From a checkpoint of a small transformer trained on Wikipedia.
Architecture: LayerNorm before each block, rotary positions, no biases in attention or MLP, embeddings untied during training, local attention windows, exclusive self-attention, value embeddings, hashed n-gram embeddings, short convolutions, an embedding shortcut, capped logits.
Each number is 200 + 20 x the weight over its row's rms, rounded and kept within 0 to 999. Layers, rows and columns count from 0. The size before them is the row's rms in percent of the matrix's.

# layer 6 MLP up, 640x160, rms 0.0444, rows 0-213, columns 128-159
104,195,182,193,209,193,213,181,190,193,182,184,231,206,209,198,183,191,231,223,156,225,211,228,228,211,207,210,185,220,209,221,176
103,167,206,210,207,189,212,221,184,181,222,208,226,210,202,210,186,176,178,188,156,201,215,210,215,182,204,171,202,187,177,214,162
104,199,159,218,174,197,174,216,208,181,217,168,226,189,175,196,229,231,194,192,205,209,197,205,178,186,193,196,181,195,210,216,195
096,225,224,169,193,204,214,209,165,202,218,181,212,198,206,211,226,174,195,206,180,172,217,189,199,207,180,212,206,216,164,201,159
096,195,196,216,200,213,175,216,185,173,194,199,201,190,194,196,188,194,215,199,205,229,219,191,227,203,166,196,190,153,193,177,195
098,183,212,210,212,181,200,227,173,198,244,181,197,209,197,201,172,202,168,203,190,193,199,206,189,214,144,176,221,163,218,177,181
104,192,181,198,182,184,216,211,205,184,214,181,205,215,210,196,176,197,193,191,193,174,222,193,209,182,196,170,192,217,212,160,187
095,221,208,201,206,200,212,211,177,224,173,210,174,216,202,176,177,201,177,170,229,179,189,235,234,206,175,192,201,170,207,188,182
099,228,223,242,247,178,189,205,194,207,214,161,192,181,186,187,229,207,180,183,186,195,182,193,193,188,192,201,243,212,177,221,190
107,219,230,228,152,210,206,207,201,182,212,168,221,189,204,187,190,205,157,239,192,195,211,198,225,183,212,182,170,229,192,185,234
100,184,212,186,210,195,214,167,177,180,220,204,171,161,217,227,212,186,190,217,191,205,194,197,184,174,241,208,207,181,194,203,236
108,181,209,185,213,177,220,194,173,175,225,177,192,193,243,229,219,204,188,173,207,233,209,236,181,191,170,154,218,205,203,216,221
098,202,188,183,233,204,198,192,192,204,227,208,187,176,218,189,237,184,210,217,135,198,215,217,191,196,203,204,204,223,242,203,222
109,185,191,180,190,185,216,223,211,185,165,190,210,210,217,203,205,201,178,225,215,218,185,216,219,182,153,154,185,175,227,168,215
086,206,222,210,215,183,195,186,190,161,184,191,208,228,212,170,190,217,240,197,202,207,201,216,186,182,221,192,187,186,220,168,164
097,199,187,201,191,213,240,219,172,190,189,197,200,206,200,215,190,183,220,219,202,162,235,209,207,179,213,167,213,206,182,206,225
101,251,233,179,221,200,196,195,184,198,211,190,197,170,208,223,160,174,208,210,207,176,246,219,201,161,180,199,232,215,171,164,189
098,216,217,194,177,217,206,207,177,157,182,209,198,157,221,205,199,198,220,193,198,209,170,219,215,203,210,214,194,202,203,234,200
094,185,251,248,160,194,189,235,183,187,227,172,228,183,171,200,188,200,159,224,211,194,216,200,187,196,191,196,215,177,206,177,228
104,178,174,212,204,181,188,222,202,185,186,211,197,198,205,206,206,227,198,172,211,195,181,221,190,234,221,203,241,196,166,177,206
104,196,176,176,198,195,190,196,182,201,215,205,174,166,187,207,204,190,201,176,220,216,227,208,181,259,187,227,211,223,223,189,208
100,184,230,203,205,194,238,231,148,192,182,196,186,191,196,194,206,206,188,206,211,191,197,242,186,209,192,207,185,241,193,178,207
122,165,173,208,190,181,225,210,146,201,204,201,243,211,200,191,204,243,188,199,192,192,218,211,166,220,227,168,177,188,169,192,208
110,171,240,213,179,199,193,202,204,164,215,203,195,204,191,232,194,200,202,189,194,231,222,223,203,234,171,212,232,201,188,190,155
110,209,175,231,194,182,214,213,207,194,209,183,208,183,185,207,218,204,196,211,199,246,228,203,196,195,191,213,174,224,186,154,188
094,227,199,227,184,198,234,216,211,210,221,212,223,217,237,184,200,169,218,182,182,204,204,239,196,190,183,178,184,160,221,188,186
103,204,179,222,243,187,212,211,185,169,189,216,184,216,215,191,253,186,165,167,218,202,180,209,188,222,181,194,201,162,194,191,214
102,213,222,188,192,196,160,180,200,178,240,188,217,187,206,185,195,182,230,227,169,223,200,239,219,174,203,226,219,178,180,195,242
098,199,168,194,198,197,216,239,176,215,221,168,199,179,195,243,203,236,173,222,219,231,204,185,199,191,178,187,205,202,184,204,193
113,167,186,239,229,187,228,183,171,174,219,188,173,204,199,241,248,210,211,203,217,213,202,204,209,175,200,211,236,170,230,202,170
051,206,179,212,172,188,208,215,190,196,245,185,195,204,225,210,211,203,177,222,230,199,211,200,228,225,198,150,189,153,188,205,217
095,186,235,241,183,188,202,186,188,190,234,155,210,181,208,200,217,192,195,214,217,175,208,206,165,170,170,204,234,195,193,214,232
101,188,222,229,191,194,188,195,193,176,219,188,225,162,213,187,188,188,165,221,210,203,203,200,169,204,178,217,225,150,197,228,182
093,199,199,191,211,194,205,222,221,175,200,214,193,161,191,196,212,205,196,214,210,186,218,184,180,240,157,159,205,202,205,211,191
103,219,202,198,192,189,201,232,181,207,195,189,219,195,173,204,163,204,203,226,189,187,228,235,198,197,184,194,218,235,200,225,198
107,176,209,188,178,186,211,174,219,178,238,169,190,179,226,208,207,187,190,194,183,236,193,214,186,177,171,161,200,211,173,193,180
098,215,218,185,183,199,213,205,180,187,169,195,189,212,218,177,205,194,228,218,194,185,237,229,193,216,199,172,225,220,210,186,195
093,198,222,209,198,187,182,186,199,197,253,181,201,197,204,195,177,244,211,189,170,176,189,203,176,206,175,221,202,210,219,215,198
098,171,209,204,179,195,215,197,190,164,181,155,187,206,204,207,203,228,180,236,179,234,214,220,204,205,135,180,227,192,221,236,232
097,198,186,195,181,208,180,181,192,202,215,191,190,193,227,235,168,206,211,214,164,227,220,198,194,227,237,200,199,187,192,228,221
098,185,191,199,198,215,205,212,195,194,189,188,177,214,200,198,167,237,188,217,213,201,195,240,212,182,173,192,195,211,202,169,244
103,167,179,219,191,197,235,214,203,150,205,211,203,179,176,163,193,202,202,207,247,193,253,194,202,196,219,177,204,164,214,206,239
108,205,196,188,173,207,190,201,191,163,201,181,209,197,190,182,226,210,223,223,178,209,182,192,182,240,188,201,194,214,213,186,198
051,183,219,247,188,191,207,198,177,170,183,162,196,175,209,213,205,225,202,215,184,208,207,212,201,229,184,190,196,182,177,194,187
103,202,221,169,211,173,187,162,193,139,210,211,215,203,183,172,247,199,182,218,226,224,180,205,242,180,191,212,222,204,227,215,168
103,195,230,238,163,230,216,178,197,181,200,160,178,162,169,238,189,217,213,196,211,190,195,231,180,207,175,187,223,177,174,203,203
108,200,182,179,184,200,223,201,202,189,213,182,240,177,218,227,219,235,207,223,200,167,229,240,190,200,193,210,178,224,206,216,162
106,209,209,222,197,215,221,221,160,183,204,166,184,221,217,215,247,254,176,224,212,182,180,186,172,204,191,185,187,203,214,225,212
095,184,222,222,185,203,192,206,198,154,174,193,201,178,209,186,208,206,214,253,207,203,189,193,232,212,154,173,176,181,186,206,197
097,180,195,239,194,194,212,180,174,180,200,221,183,180,203,206,182,213,206,230,199,220,207,208,223,205,192,205,241,193,225,206,235
105,204,205,176,204,200,212,239,187,181,241,198,185,156,199,202,193,205,213,202,226,209,206,204,201,172,209,206,237,185,174,226,191
094,204,161,192,169,206,213,208,213,207,182,192,204,150,216,209,193,208,212,201,126,195,218,192,198,221,207,162,190,184,239,193,187
109,179,168,211,203,186,199,176,226,199,207,197,184,201,208,210,188,196,225,213,204,201,231,187,213,212,205,177,203,186,205,202,215
102,215,188,194,196,187,195,205,205,184,199,219,209,168,193,213,233,228,209,231,183,212,177,173,176,215,207,201,215,201,210,187,190
102,171,224,232,182,192,212,241,166,196,211,206,218,205,198,206,223,207,176,197,199,194,228,197,163,215,191,195,175,221,202,188,203
101,185,217,188,212,191,183,199,181,160,182,210,208,214,206,207,221,192,191,205,198,231,211,170,221,213,199,210,193,215,191,174,202
099,183,148,187,221,174,206,239,170,203,221,202,203,205,213,185,194,192,172,188,199,196,184,196,211,192,221,165,202,191,199,209,196
105,188,194,206,208,179,230,182,208,159,197,211,205,209,221,212,210,221,191,197,199,223,246,175,233,229,185,172,209,181,221,204,202
095,215,201,176,206,193,215,233,187,165,187,204,179,168,209,183,198,207,213,224,168,214,204,205,179,204,189,209,181,242,217,180,202
105,175,227,216,164,198,235,185,188,174,187,189,196,213,207,214,208,197,183,185,164,220,180,182,163,191,176,185,190,211,178,198,177
109,213,151,219,213,199,248,196,194,195,197,215,177,182,188,192,224,221,146,214,210,200,190,237,219,185,213,148,180,194,210,194,248
100,178,222,227,209,200,194,231,190,157,200,178,218,226,202,200,204,197,215,202,175,180,249,225,176,192,171,219,160,195,191,203,212
099,200,158,171,187,204,181,199,192,192,212,217,221,208,219,214,190,207,177,189,183,216,223,221,183,212,181,176,199,208,210,220,180
103,179,183,200,226,197,231,180,172,212,209,181,180,208,230,246,213,217,157,213,175,179,195,225,178,210,230,216,218,198,175,231,202
091,203,239,203,174,214,216,211,186,204,243,193,230,192,189,186,217,212,162,176,155,183,189,225,193,213,217,194,212,222,193,226,185
097,191,197,205,225,160,190,207,182,196,190,208,230,179,181,201,198,184,237,211,218,212,208,196,210,212,178,160,249,178,172,205,187
104,204,187,218,210,180,193,183,195,199,225,177,188,179,207,243,210,235,166,211,193,193,184,190,227,177,196,179,197,174,200,188,209
094,172,179,188,222,192,178,211,181,208,194,175,198,220,245,160,216,221,226,214,204,206,209,208,204,197,200,233,191,211,186,178,239
049,214,192,204,177,178,245,194,169,197,202,172,184,192,211,210,199,210,162,216,177,181,216,210,209,199,186,166,207,197,216,198,191
095,180,221,226,209,215,226,179,210,182,168,187,245,230,197,180,196,184,194,188,190,172,204,218,224,209,214,214,205,185,201,175,218
104,220,172,177,222,193,198,220,189,199,239,206,219,177,215,200,205,186,169,219,160,215,222,211,195,242,209,212,187,219,208,215,204
098,222,228,196,213,200,198,178,136,197,225,173,215,181,160,217,221,223,207,211,164,207,204,207,182,181,191,205,185,190,198,219,174
107,213,208,184,184,165,190,199,179,174,218,212,180,193,182,199,189,194,188,184,225,186,215,218,228,249,175,237,192,220,254,212,171
107,154,193,199,210,197,207,188,190,182,226,180,162,189,189,189,198,188,213,200,227,249,247,195,179,165,201,188,231,194,211,199,187
112,168,186,219,209,199,213,200,147,180,203,220,174,159,176,219,230,191,153,202,190,190,221,193,193,236,181,160,236,172,218,204,182
100,165,240,213,220,203,210,180,194,179,205,190,183,203,209,208,216,203,211,200,204,149,181,180,184,201,213,214,233,206,187,204,189
099,188,207,204,161,178,227,221,184,181,187,206,186,191,194,182,234,202,195,195,199,185,193,212,152,226,192,210,197,208,200,202,204
098,172,172,226,201,188,158,197,198,197,227,210,221,182,201,186,220,212,209,224,212,244,209,211,221,192,203,202,237,210,173,172,191
103,224,180,201,209,194,183,177,185,204,215,180,230,204,204,221,173,185,170,241,174,173,209,192,177,200,198,215,180,175,206,229,205
096,194,229,211,227,206,186,204,208,187,183,139,182,182,196,237,215,233,169,154,204,197,176,218,225,183,197,186,242,176,234,175,193
099,157,209,209,214,196,189,204,159,170,214,201,190,198,197,179,233,243,174,184,187,225,244,228,169,197,233,218,213,192,205,183,185
095,195,210,219,220,189,184,185,177,187,218,187,187,202,200,218,207,205,222,208,220,200,219,221,188,200,191,206,174,194,182,202,153
097,226,224,189,193,185,186,215,197,205,202,193,211,156,178,189,200,188,184,247,198,188,209,216,210,225,169,194,209,185,206,245,202
103,223,207,219,192,135,199,186,157,196,192,204,226,200,211,212,165,218,195,211,178,212,173,208,232,191,190,192,237,187,231,220,223
095,172,227,228,184,210,224,227,193,175,199,207,224,204,248,200,179,208,202,224,204,196,232,173,187,251,188,196,184,198,167,186,198
105,232,199,201,197,212,197,187,166,183,178,216,207,189,195,228,202,251,206,219,178,206,190,193,195,188,196,217,202,215,200,166,179
097,187,239,207,223,204,186,183,211,208,197,210,170,168,200,183,211,238,187,245,215,206,192,223,212,223,204,221,220,203,160,195,162
096,171,194,202,151,191,195,177,184,201,175,194,182,208,183,229,200,218,220,213,164,209,193,211,221,213,162,188,201,208,194,248,213
098,181,232,191,194,198,199,182,183,150,192,187,215,207,189,195,194,196,210,192,184,216,213,234,215,217,175,179,206,200,200,199,216
100,184,199,194,167,207,207,173,189,188,181,205,192,218,195,204,196,193,166,216,161,225,214,254,198,202,209,215,204,178,199,204,194
104,213,204,232,227,192,213,182,187,194,229,203,191,148,171,195,222,222,227,184,175,212,203,201,180,202,201,207,181,186,211,193,229
092,180,189,152,211,214,203,189,192,176,178,203,228,156,188,199,228,212,172,201,198,225,219,203,227,222,231,199,180,225,203,210,231
094,228,228,244,159,232,186,205,187,172,215,173,175,219,162,200,190,221,226,183,185,203,198,212,193,220,175,218,237,194,207,196,197
105,226,216,188,204,191,218,198,198,191,227,200,227,182,198,204,205,175,230,200,154,209,226,226,226,221,189,192,224,145,221,185,185
102,195,179,199,222,179,224,205,222,201,191,185,156,187,175,209,183,196,211,197,187,229,182,201,188,178,187,178,189,179,257,193,187
097,179,202,243,199,189,172,169,180,197,214,173,225,149,221,218,196,192,215,201,220,194,241,249,196,177,177,202,216,173,189,201,227
091,195,212,183,195,171,194,226,183,195,208,220,172,203,221,168,214,197,215,204,196,193,194,223,171,219,179,157,222,227,177,230,201
101,211,170,238,173,198,223,183,207,202,182,204,199,162,182,231,228,212,189,213,208,193,226,206,184,188,176,202,206,187,195,189,206
111,187,216,215,225,205,209,189,182,167,206,181,223,178,199,211,200,232,165,242,222,174,204,217,212,195,197,228,206,197,195,201,193
095,229,214,196,179,177,260,225,190,187,194,181,166,175,205,185,203,172,219,239,206,217,217,180,185,202,204,196,206,193,195,196,195
085,220,177,228,187,179,188,241,165,208,179,211,181,181,223,196,186,221,229,219,157,196,193,193,168,218,220,195,185,236,201,171,197
104,217,212,207,235,190,206,177,202,169,231,186,211,178,215,228,236,202,168,199,159,242,163,197,210,208,202,202,222,202,207,235,191
099,192,179,173,230,160,168,180,194,167,217,177,187,163,174,249,225,212,189,213,185,206,192,201,171,225,173,192,211,191,208,208,205
091,207,218,207,192,206,200,189,215,183,224,215,231,184,204,215,173,197,190,213,239,215,225,199,212,182,215,179,235,192,204,168,233
100,202,227,194,215,180,184,196,191,176,246,153,214,188,215,190,180,214,197,182,187,183,196,221,220,231,184,204,211,160,180,195,188
102,217,176,180,191,164,201,181,216,170,195,211,233,198,231,186,219,222,196,190,181,163,217,209,218,210,172,183,184,185,210,228,205
096,169,219,190,213,173,197,188,174,160,200,202,215,201,182,221,216,197,189,219,203,209,186,201,172,178,203,175,218,210,220,176,184
098,162,243,221,164,210,190,163,168,166,194,194,233,203,193,182,199,213,205,223,215,178,205,178,167,195,196,192,215,195,172,178,223
097,209,186,185,170,200,217,227,196,202,160,193,197,183,218,182,169,211,208,181,179,205,205,202,224,231,168,177,177,187,179,183,196
099,189,186,185,178,188,193,212,207,197,187,202,176,196,223,187,220,225,224,203,208,234,223,210,184,193,210,190,221,215,202,181,212
099,209,223,199,203,204,188,213,192,210,188,206,190,214,208,226,189,179,202,219,176,221,190,211,190,237,229,186,203,162,188,157,162
101,164,163,178,200,210,241,217,187,203,239,206,205,156,188,193,202,201,198,206,219,145,193,209,195,216,177,210,178,203,186,193,203
099,175,192,182,213,177,175,174,205,157,216,200,179,172,229,207,191,216,198,216,221,215,216,184,218,230,183,172,210,187,222,217,222
105,170,153,192,174,209,213,210,183,193,186,199,198,171,189,203,239,208,224,219,220,211,228,209,192,215,217,203,192,179,209,168,206
098,199,206,194,194,192,195,203,208,183,231,178,231,219,208,170,217,207,187,200,205,190,197,205,196,205,206,229,183,245,212,238,196
107,184,202,229,202,179,245,218,206,201,195,213,183,180,223,211,209,198,229,197,202,218,204,224,202,224,171,184,201,180,196,188,199
109,206,171,189,236,163,224,195,212,149,195,210,218,198,185,183,238,228,209,215,192,191,201,185,262,203,180,192,194,197,201,228,197
100,195,175,243,204,215,184,205,194,162,190,177,203,233,225,205,228,161,166,176,143,213,231,208,164,201,217,212,200,207,195,192,201
094,222,237,183,209,174,208,208,192,172,228,170,244,226,245,193,225,208,196,194,233,211,188,202,199,196,193,188,207,206,191,236,192
096,176,232,233,194,197,190,187,199,190,240,202,177,199,221,195,219,227,193,190,207,200,221,227,183,216,187,201,184,195,237,203,159
103,199,232,172,220,202,198,216,196,202,203,209,191,181,216,217,201,221,196,209,201,205,226,219,209,197,205,190,208,209,182,182,205
109,236,232,216,151,197,188,182,191,174,195,214,163,187,217,211,206,205,166,193,225,218,194,196,188,215,172,214,214,159,230,206,185
099,219,170,226,157,196,258,225,179,200,214,192,188,216,199,193,202,210,203,207,200,195,181,216,175,196,197,145,175,206,220,175,196
114,210,177,225,204,197,203,197,189,199,219,182,200,214,218,193,179,203,215,192,222,186,225,192,171,238,225,198,201,219,210,197,222
104,237,177,212,171,225,227,220,213,188,201,159,240,194,186,178,194,208,215,196,167,161,215,222,225,199,178,207,185,200,198,202,215
099,202,186,207,212,190,185,235,165,191,235,179,192,180,201,213,162,204,219,182,204,242,202,205,227,188,193,200,174,215,158,199,230
093,175,200,208,182,180,199,170,171,185,189,223,213,148,192,220,194,209,228,196,195,209,191,222,163,177,161,197,196,188,219,177,211
109,191,216,208,205,211,217,172,213,216,256,224,168,179,182,217,220,224,159,200,198,220,161,184,226,196,197,200,232,196,174,227,190
102,225,185,194,230,199,206,224,200,205,185,191,196,207,238,220,195,231,174,231,198,207,200,200,218,182,210,205,266,232,215,245,185
100,160,217,205,194,179,217,193,168,200,185,207,197,214,215,236,208,210,192,192,192,151,231,206,213,205,172,140,218,192,177,192,210
097,203,178,191,181,204,230,234,209,185,228,210,208,172,224,170,207,210,178,197,208,196,206,231,180,191,193,173,188,202,219,171,211
098,201,176,191,201,218,231,200,197,178,178,201,192,207,188,209,213,247,174,220,191,201,238,233,166,187,208,206,226,205,220,185,229
085,170,175,221,217,186,194,203,180,186,239,220,200,202,200,207,188,189,173,214,195,187,198,216,182,196,183,220,170,214,199,183,197
092,214,194,214,176,190,175,193,191,190,179,198,168,218,240,205,205,192,185,207,211,175,191,232,176,180,220,199,190,225,204,178,213
094,214,216,207,169,207,205,163,211,185,212,162,228,143,161,189,205,196,196,206,215,205,191,231,198,191,195,176,208,168,231,196,212
112,222,175,207,147,200,215,185,143,207,201,189,191,198,195,203,227,199,231,221,167,177,182,221,215,174,227,186,191,200,157,206,220
116,161,175,204,205,182,198,229,207,210,211,173,222,157,178,184,211,201,183,249,175,205,216,231,208,190,196,214,221,218,208,194,202
103,204,195,195,194,202,186,214,180,178,183,186,199,188,229,176,195,182,198,195,210,218,195,197,152,211,200,190,174,170,201,193,203
110,213,178,164,225,203,207,195,187,195,237,169,213,210,244,194,216,191,182,242,211,181,208,225,179,219,181,194,195,222,223,185,228
085,226,217,230,203,189,204,211,198,186,185,211,237,200,228,171,192,218,204,201,195,158,212,190,231,220,181,205,193,163,204,192,195
103,221,212,210,169,181,192,196,199,200,195,195,187,172,234,192,204,206,198,200,193,201,216,191,177,177,200,163,230,191,198,235,204
098,222,176,223,203,233,225,203,207,185,174,195,196,200,209,182,178,229,195,197,175,166,202,210,204,207,204,191,176,206,228,181,177
102,194,189,183,159,202,253,206,192,178,224,176,179,209,195,224,231,223,218,183,195,236,207,211,209,203,190,221,205,197,182,191,214
098,176,184,230,204,208,192,181,142,151,212,200,222,206,179,233,230,199,191,170,240,185,204,237,204,191,157,223,178,191,199,165,198
089,206,182,217,176,210,197,232,189,170,216,188,206,216,176,228,239,179,163,229,205,187,195,223,194,190,189,202,231,198,225,222,221
103,234,209,207,210,194,201,219,168,204,197,220,195,241,230,167,204,201,206,206,204,215,198,195,201,205,212,218,221,205,218,188,196
104,228,171,186,165,196,230,236,156,209,188,195,220,192,203,236,208,189,208,176,178,164,224,188,181,236,205,204,230,174,206,191,228
101,186,186,178,230,186,184,192,187,208,221,166,161,178,230,236,188,231,201,196,204,162,216,184,195,206,204,181,235,202,168,217,192
097,187,219,226,215,176,213,180,191,197,196,197,212,201,222,202,188,183,198,189,208,175,205,228,224,187,181,211,205,195,193,182,200
037,226,195,207,184,183,218,209,171,174,235,199,235,186,204,233,218,231,188,207,217,182,183,188,190,205,188,169,210,164,198,230,191
096,218,180,197,203,205,221,188,210,180,218,191,225,193,207,184,206,220,194,207,199,240,190,222,251,189,212,175,210,174,227,190,196
106,177,201,215,194,200,188,253,149,165,238,213,193,185,200,241,218,205,177,203,174,226,197,202,180,213,203,190,212,210,198,221,184
101,213,207,201,180,205,239,181,183,209,190,197,180,186,192,202,223,239,195,213,194,212,189,181,191,205,211,198,167,193,206,260,186
091,206,203,214,201,191,239,168,199,192,184,188,194,217,215,233,218,206,233,195,164,194,224,184,189,203,211,192,243,213,187,208,191
103,179,181,196,229,202,226,199,190,153,216,217,211,191,195,209,198,208,202,213,169,194,213,199,219,184,199,218,206,215,195,175,188
113,161,206,204,174,215,186,208,199,202,237,189,209,197,195,175,165,250,222,187,147,224,222,205,162,201,145,187,236,205,217,200,186
098,203,219,182,190,222,180,216,160,199,203,185,208,181,178,189,177,191,204,225,215,202,244,207,206,194,190,208,200,215,203,168,182
096,185,223,230,205,189,200,187,173,151,171,207,231,202,194,209,207,215,190,218,207,173,225,231,197,185,193,194,228,188,230,164,193
099,208,205,207,196,173,199,194,183,209,208,172,187,175,209,237,172,190,220,220,171,208,229,234,232,179,218,215,209,190,184,205,204
098,194,228,230,200,200,181,172,179,187,195,210,189,219,184,220,181,195,181,183,175,189,215,186,173,254,184,192,178,200,209,173,181
101,202,189,170,208,181,212,205,148,187,230,158,205,186,226,195,193,203,202,174,204,220,184,190,183,237,211,179,183,203,234,194,182
108,232,172,194,203,182,221,210,198,186,187,214,191,187,234,202,216,201,149,205,221,198,195,194,183,197,180,213,239,190,227,227,212
105,242,211,194,224,196,233,216,203,175,208,179,193,207,223,212,207,216,191,194,214,191,196,211,218,206,205,207,222,222,177,217,162
092,238,182,210,191,199,222,181,181,196,207,193,175,195,194,201,192,209,187,184,199,165,248,193,158,194,198,197,173,221,190,203,203
087,197,179,200,210,177,197,184,224,189,206,169,195,192,187,236,206,204,206,200,167,203,206,237,192,191,213,188,201,210,194,212,207
094,231,205,189,183,188,208,214,213,208,162,219,213,206,246,161,200,202,210,189,176,177,179,181,212,188,199,163,220,196,205,195,205
109,229,182,222,223,202,213,204,145,191,184,211,208,173,208,225,201,222,163,215,214,208,182,225,226,192,203,229,185,200,225,194,171
101,226,202,211,187,192,236,193,209,182,212,212,241,200,193,180,205,220,180,251,183,198,200,196,162,227,215,212,164,209,235,170,197
097,229,217,203,188,201,180,253,177,159,192,193,191,205,232,187,240,204,201,193,218,141,219,205,237,223,174,190,185,205,201,203,194
095,225,191,183,182,185,198,222,190,192,225,213,198,207,210,222,214,200,141,203,190,212,184,191,203,214,185,193,166,245,212,207,164
093,217,199,194,208,185,199,222,205,173,224,201,252,189,247,202,199,189,195,194,198,186,187,181,220,198,209,196,190,156,185,218,195
100,207,218,214,217,220,216,178,214,191,218,202,217,193,194,187,198,217,204,212,201,188,207,231,212,201,175,229,186,206,195,214,171
101,180,203,196,180,202,232,202,171,162,192,204,168,178,180,197,224,194,207,241,167,212,219,241,201,175,212,182,189,210,181,190,248
104,183,216,194,227,211,209,192,190,203,254,199,199,196,190,191,198,230,202,184,165,199,232,211,180,190,156,200,227,203,142,181,216
085,219,205,198,200,167,241,222,205,186,221,184,249,175,178,205,186,209,171,199,205,182,215,204,205,240,159,177,200,204,213,232,156
110,168,194,206,229,200,245,167,212,182,181,201,186,210,209,238,222,192,183,200,188,204,174,216,194,164,197,207,228,170,176,176,187
112,203,202,192,216,190,227,187,165,172,208,212,211,201,193,184,218,194,201,210,223,204,175,203,219,218,203,196,190,163,208,176,199
106,240,193,193,231,151,188,215,186,177,198,198,249,208,189,213,199,204,216,199,176,234,193,211,229,255,142,177,205,188,214,158,212
107,209,185,195,172,180,218,230,212,193,181,183,248,229,210,191,236,214,162,189,201,191,186,201,175,234,155,156,209,214,235,224,227
093,187,185,199,216,179,195,195,187,201,199,206,215,218,223,194,200,213,221,211,188,198,219,206,158,186,199,177,197,216,175,203,174
089,185,215,208,226,152,190,213,213,183,182,215,191,146,235,199,203,225,214,187,207,216,193,190,214,239,193,162,177,179,222,194,189
098,193,207,204,214,192,192,185,193,225,200,180,199,171,218,189,184,194,228,230,196,226,214,208,191,191,148,193,180,208,185,194,201
094,207,206,189,240,139,208,201,163,209,207,185,181,183,215,168,189,185,224,202,214,179,188,226,220,203,193,209,211,179,223,219,209
114,194,228,209,218,217,198,207,182,159,227,171,181,240,207,182,218,231,201,208,199,195,211,236,174,214,188,217,219,194,179,221,223
096,188,187,208,155,197,204,232,175,212,185,183,239,196,235,228,220,198,205,196,221,198,205,231,189,226,202,185,206,185,183,189,221
098,202,193,216,160,184,171,204,191,181,206,187,214,210,257,202,212,184,187,210,168,203,203,216,194,216,196,204,228,199,198,220,233
102,236,198,243,184,181,206,236,203,175,215,216,205,203,218,178,233,169,235,206,188,208,181,203,206,200,185,218,207,204,233,194,191
108,164,197,241,180,198,216,164,221,211,190,189,237,194,206,200,219,207,179,236,191,205,226,228,192,188,179,201,219,165,221,214,207
092,222,224,215,202,166,206,202,198,212,222,189,210,184,217,228,226,222,190,202,165,184,178,199,204,222,209,189,206,193,183,251,221
101,200,197,225,177,195,217,227,216,218,245,200,175,158,217,207,178,192,174,248,218,210,218,201,213,227,196,172,212,236,194,201,194
101,181,218,213,227,183,209,205,204,189,206,202,226,205,206,186,249,184,216,186,200,196,237,207,168,198,195,218,183,185,187,203,196
046,197,207,216,185,198,195,184,185,155,219,152,219,175,187,206,195,233,181,236,219,203,210,212,203,243,165,201,192,173,196,184,202
094,186,217,222,220,188,230,179,192,202,210,192,213,181,223,188,210,241,213,207,166,225,181,186,186,200,194,192,175,166,177,191,208
102,204,224,199,193,194,206,203,178,205,204,199,233,183,173,234,184,207,233,173,208,194,183,197,181,194,161,202,164,251,183,175,205
103,177,231,223,218,171,179,156,183,201,201,199,203,207,193,241,205,208,211,202,191,221,195,199,214,206,203,194,207,157,179,191,199
108,195,203,201,197,197,189,184,198,190,219,202,209,203,199,255,265,196,189,185,208,172,196,186,228,195,210,177,171,229,198,183,183
101,207,211,212,204,165,191,199,189,201,220,192,229,208,194,200,194,194,219,184,222,170,201,202,219,202,205,203,218,199,220,181,224
103,209,196,178,195,161,201,168,173,172,187,204,209,196,194,224,236,209,167,179,167,211,219,233,200,211,191,166,205,191,213,184,194
103,192,197,210,200,192,233,199,197,197,254,196,176,192,194,212,208,203,214,205,180,240,209,236,198,191,194,203,165,200,191,216,203
089,203,203,199,187,193,216,170,181,193,208,173,182,191,222,236,208,194,224,213,239,259,203,190,194,213,222,215,210,173,204,193,222
095,223,215,219,198,176,190,200,185,213,226,142,201,199,229,206,182,204,199,251,212,187,180,216,213,178,179,206,224,195,197,227,219
109,179,183,183,198,180,203,203,204,168,212,188,174,202,209,206,204,224,224,190,174,199,206,203,180,207,211,221,186,201,195,221,231
107,175,201,181,213,216,203,200,198,173,221,165,212,204,224,234,228,223,205,192,195,175,190,236,221,200,196,216,162,190,182,201,183
100,210,239,226,186,210,202,188,186,175,204,175,204,174,205,163,193,242,214,239,199,219,223,201,225,184,196,180,230,166,242,151,253
100,183,186,216,195,191,239,165,195,188,211,183,226,211,192,214,172,209,188,205,183,145,202,244,196,220,171,187,227,181,197,219,197
099,223,212,188,173,179,223,213,197,193,168,205,201,186,219,193,212,213,204,247,211,201,177,218,211,207,196,186,222,165,203,243,248
093,179,210,216,203,198,183,187,164,215,237,155,216,184,207,203,205,206,197,221,186,183,170,205,159,197,160,207,189,176,221,204,212
103,187,195,219,197,191,238,215,207,181,182,203,188,225,206,211,202,212,206,196,164,191,250,204,176,234,218,186,218,186,198,198,178
106,228,220,172,183,197,191,176,190,183,196,187,223,211,188,188,227,188,191,203,199,189,199,166,206,200,199,179,236,152,212,194,197
096,224,183,196,175,214,197,212,208,205,223,197,210,169,215,211,202,220,198,173,187,191,189,220,202,226,170,189,207,176,241,244,201
094,192,214,215,191,187,190,164,197,196,184,158,237,191,213,211,207,253,195,209,168,197,190,226,214,219,157,199,224,193,175,237,204
101,206,219,193,188,204,180,157,205,196,214,167,203,159,199,221,186,209,209,204,200,191,193,226,208,192,180,167,165,193,205,204,199
096,234,200,183,231,198,200,179,187,189,240,159,241,201,208,227,203,179,164,217,180,199,190,176,204,199,162,205,190,178,205,214,210
095,211,217,196,221,161,201,202,204,190,180,231,203,182,232,168,211,237,227,201,228,209,167,212,209,191,189,208,216,211,215,211,179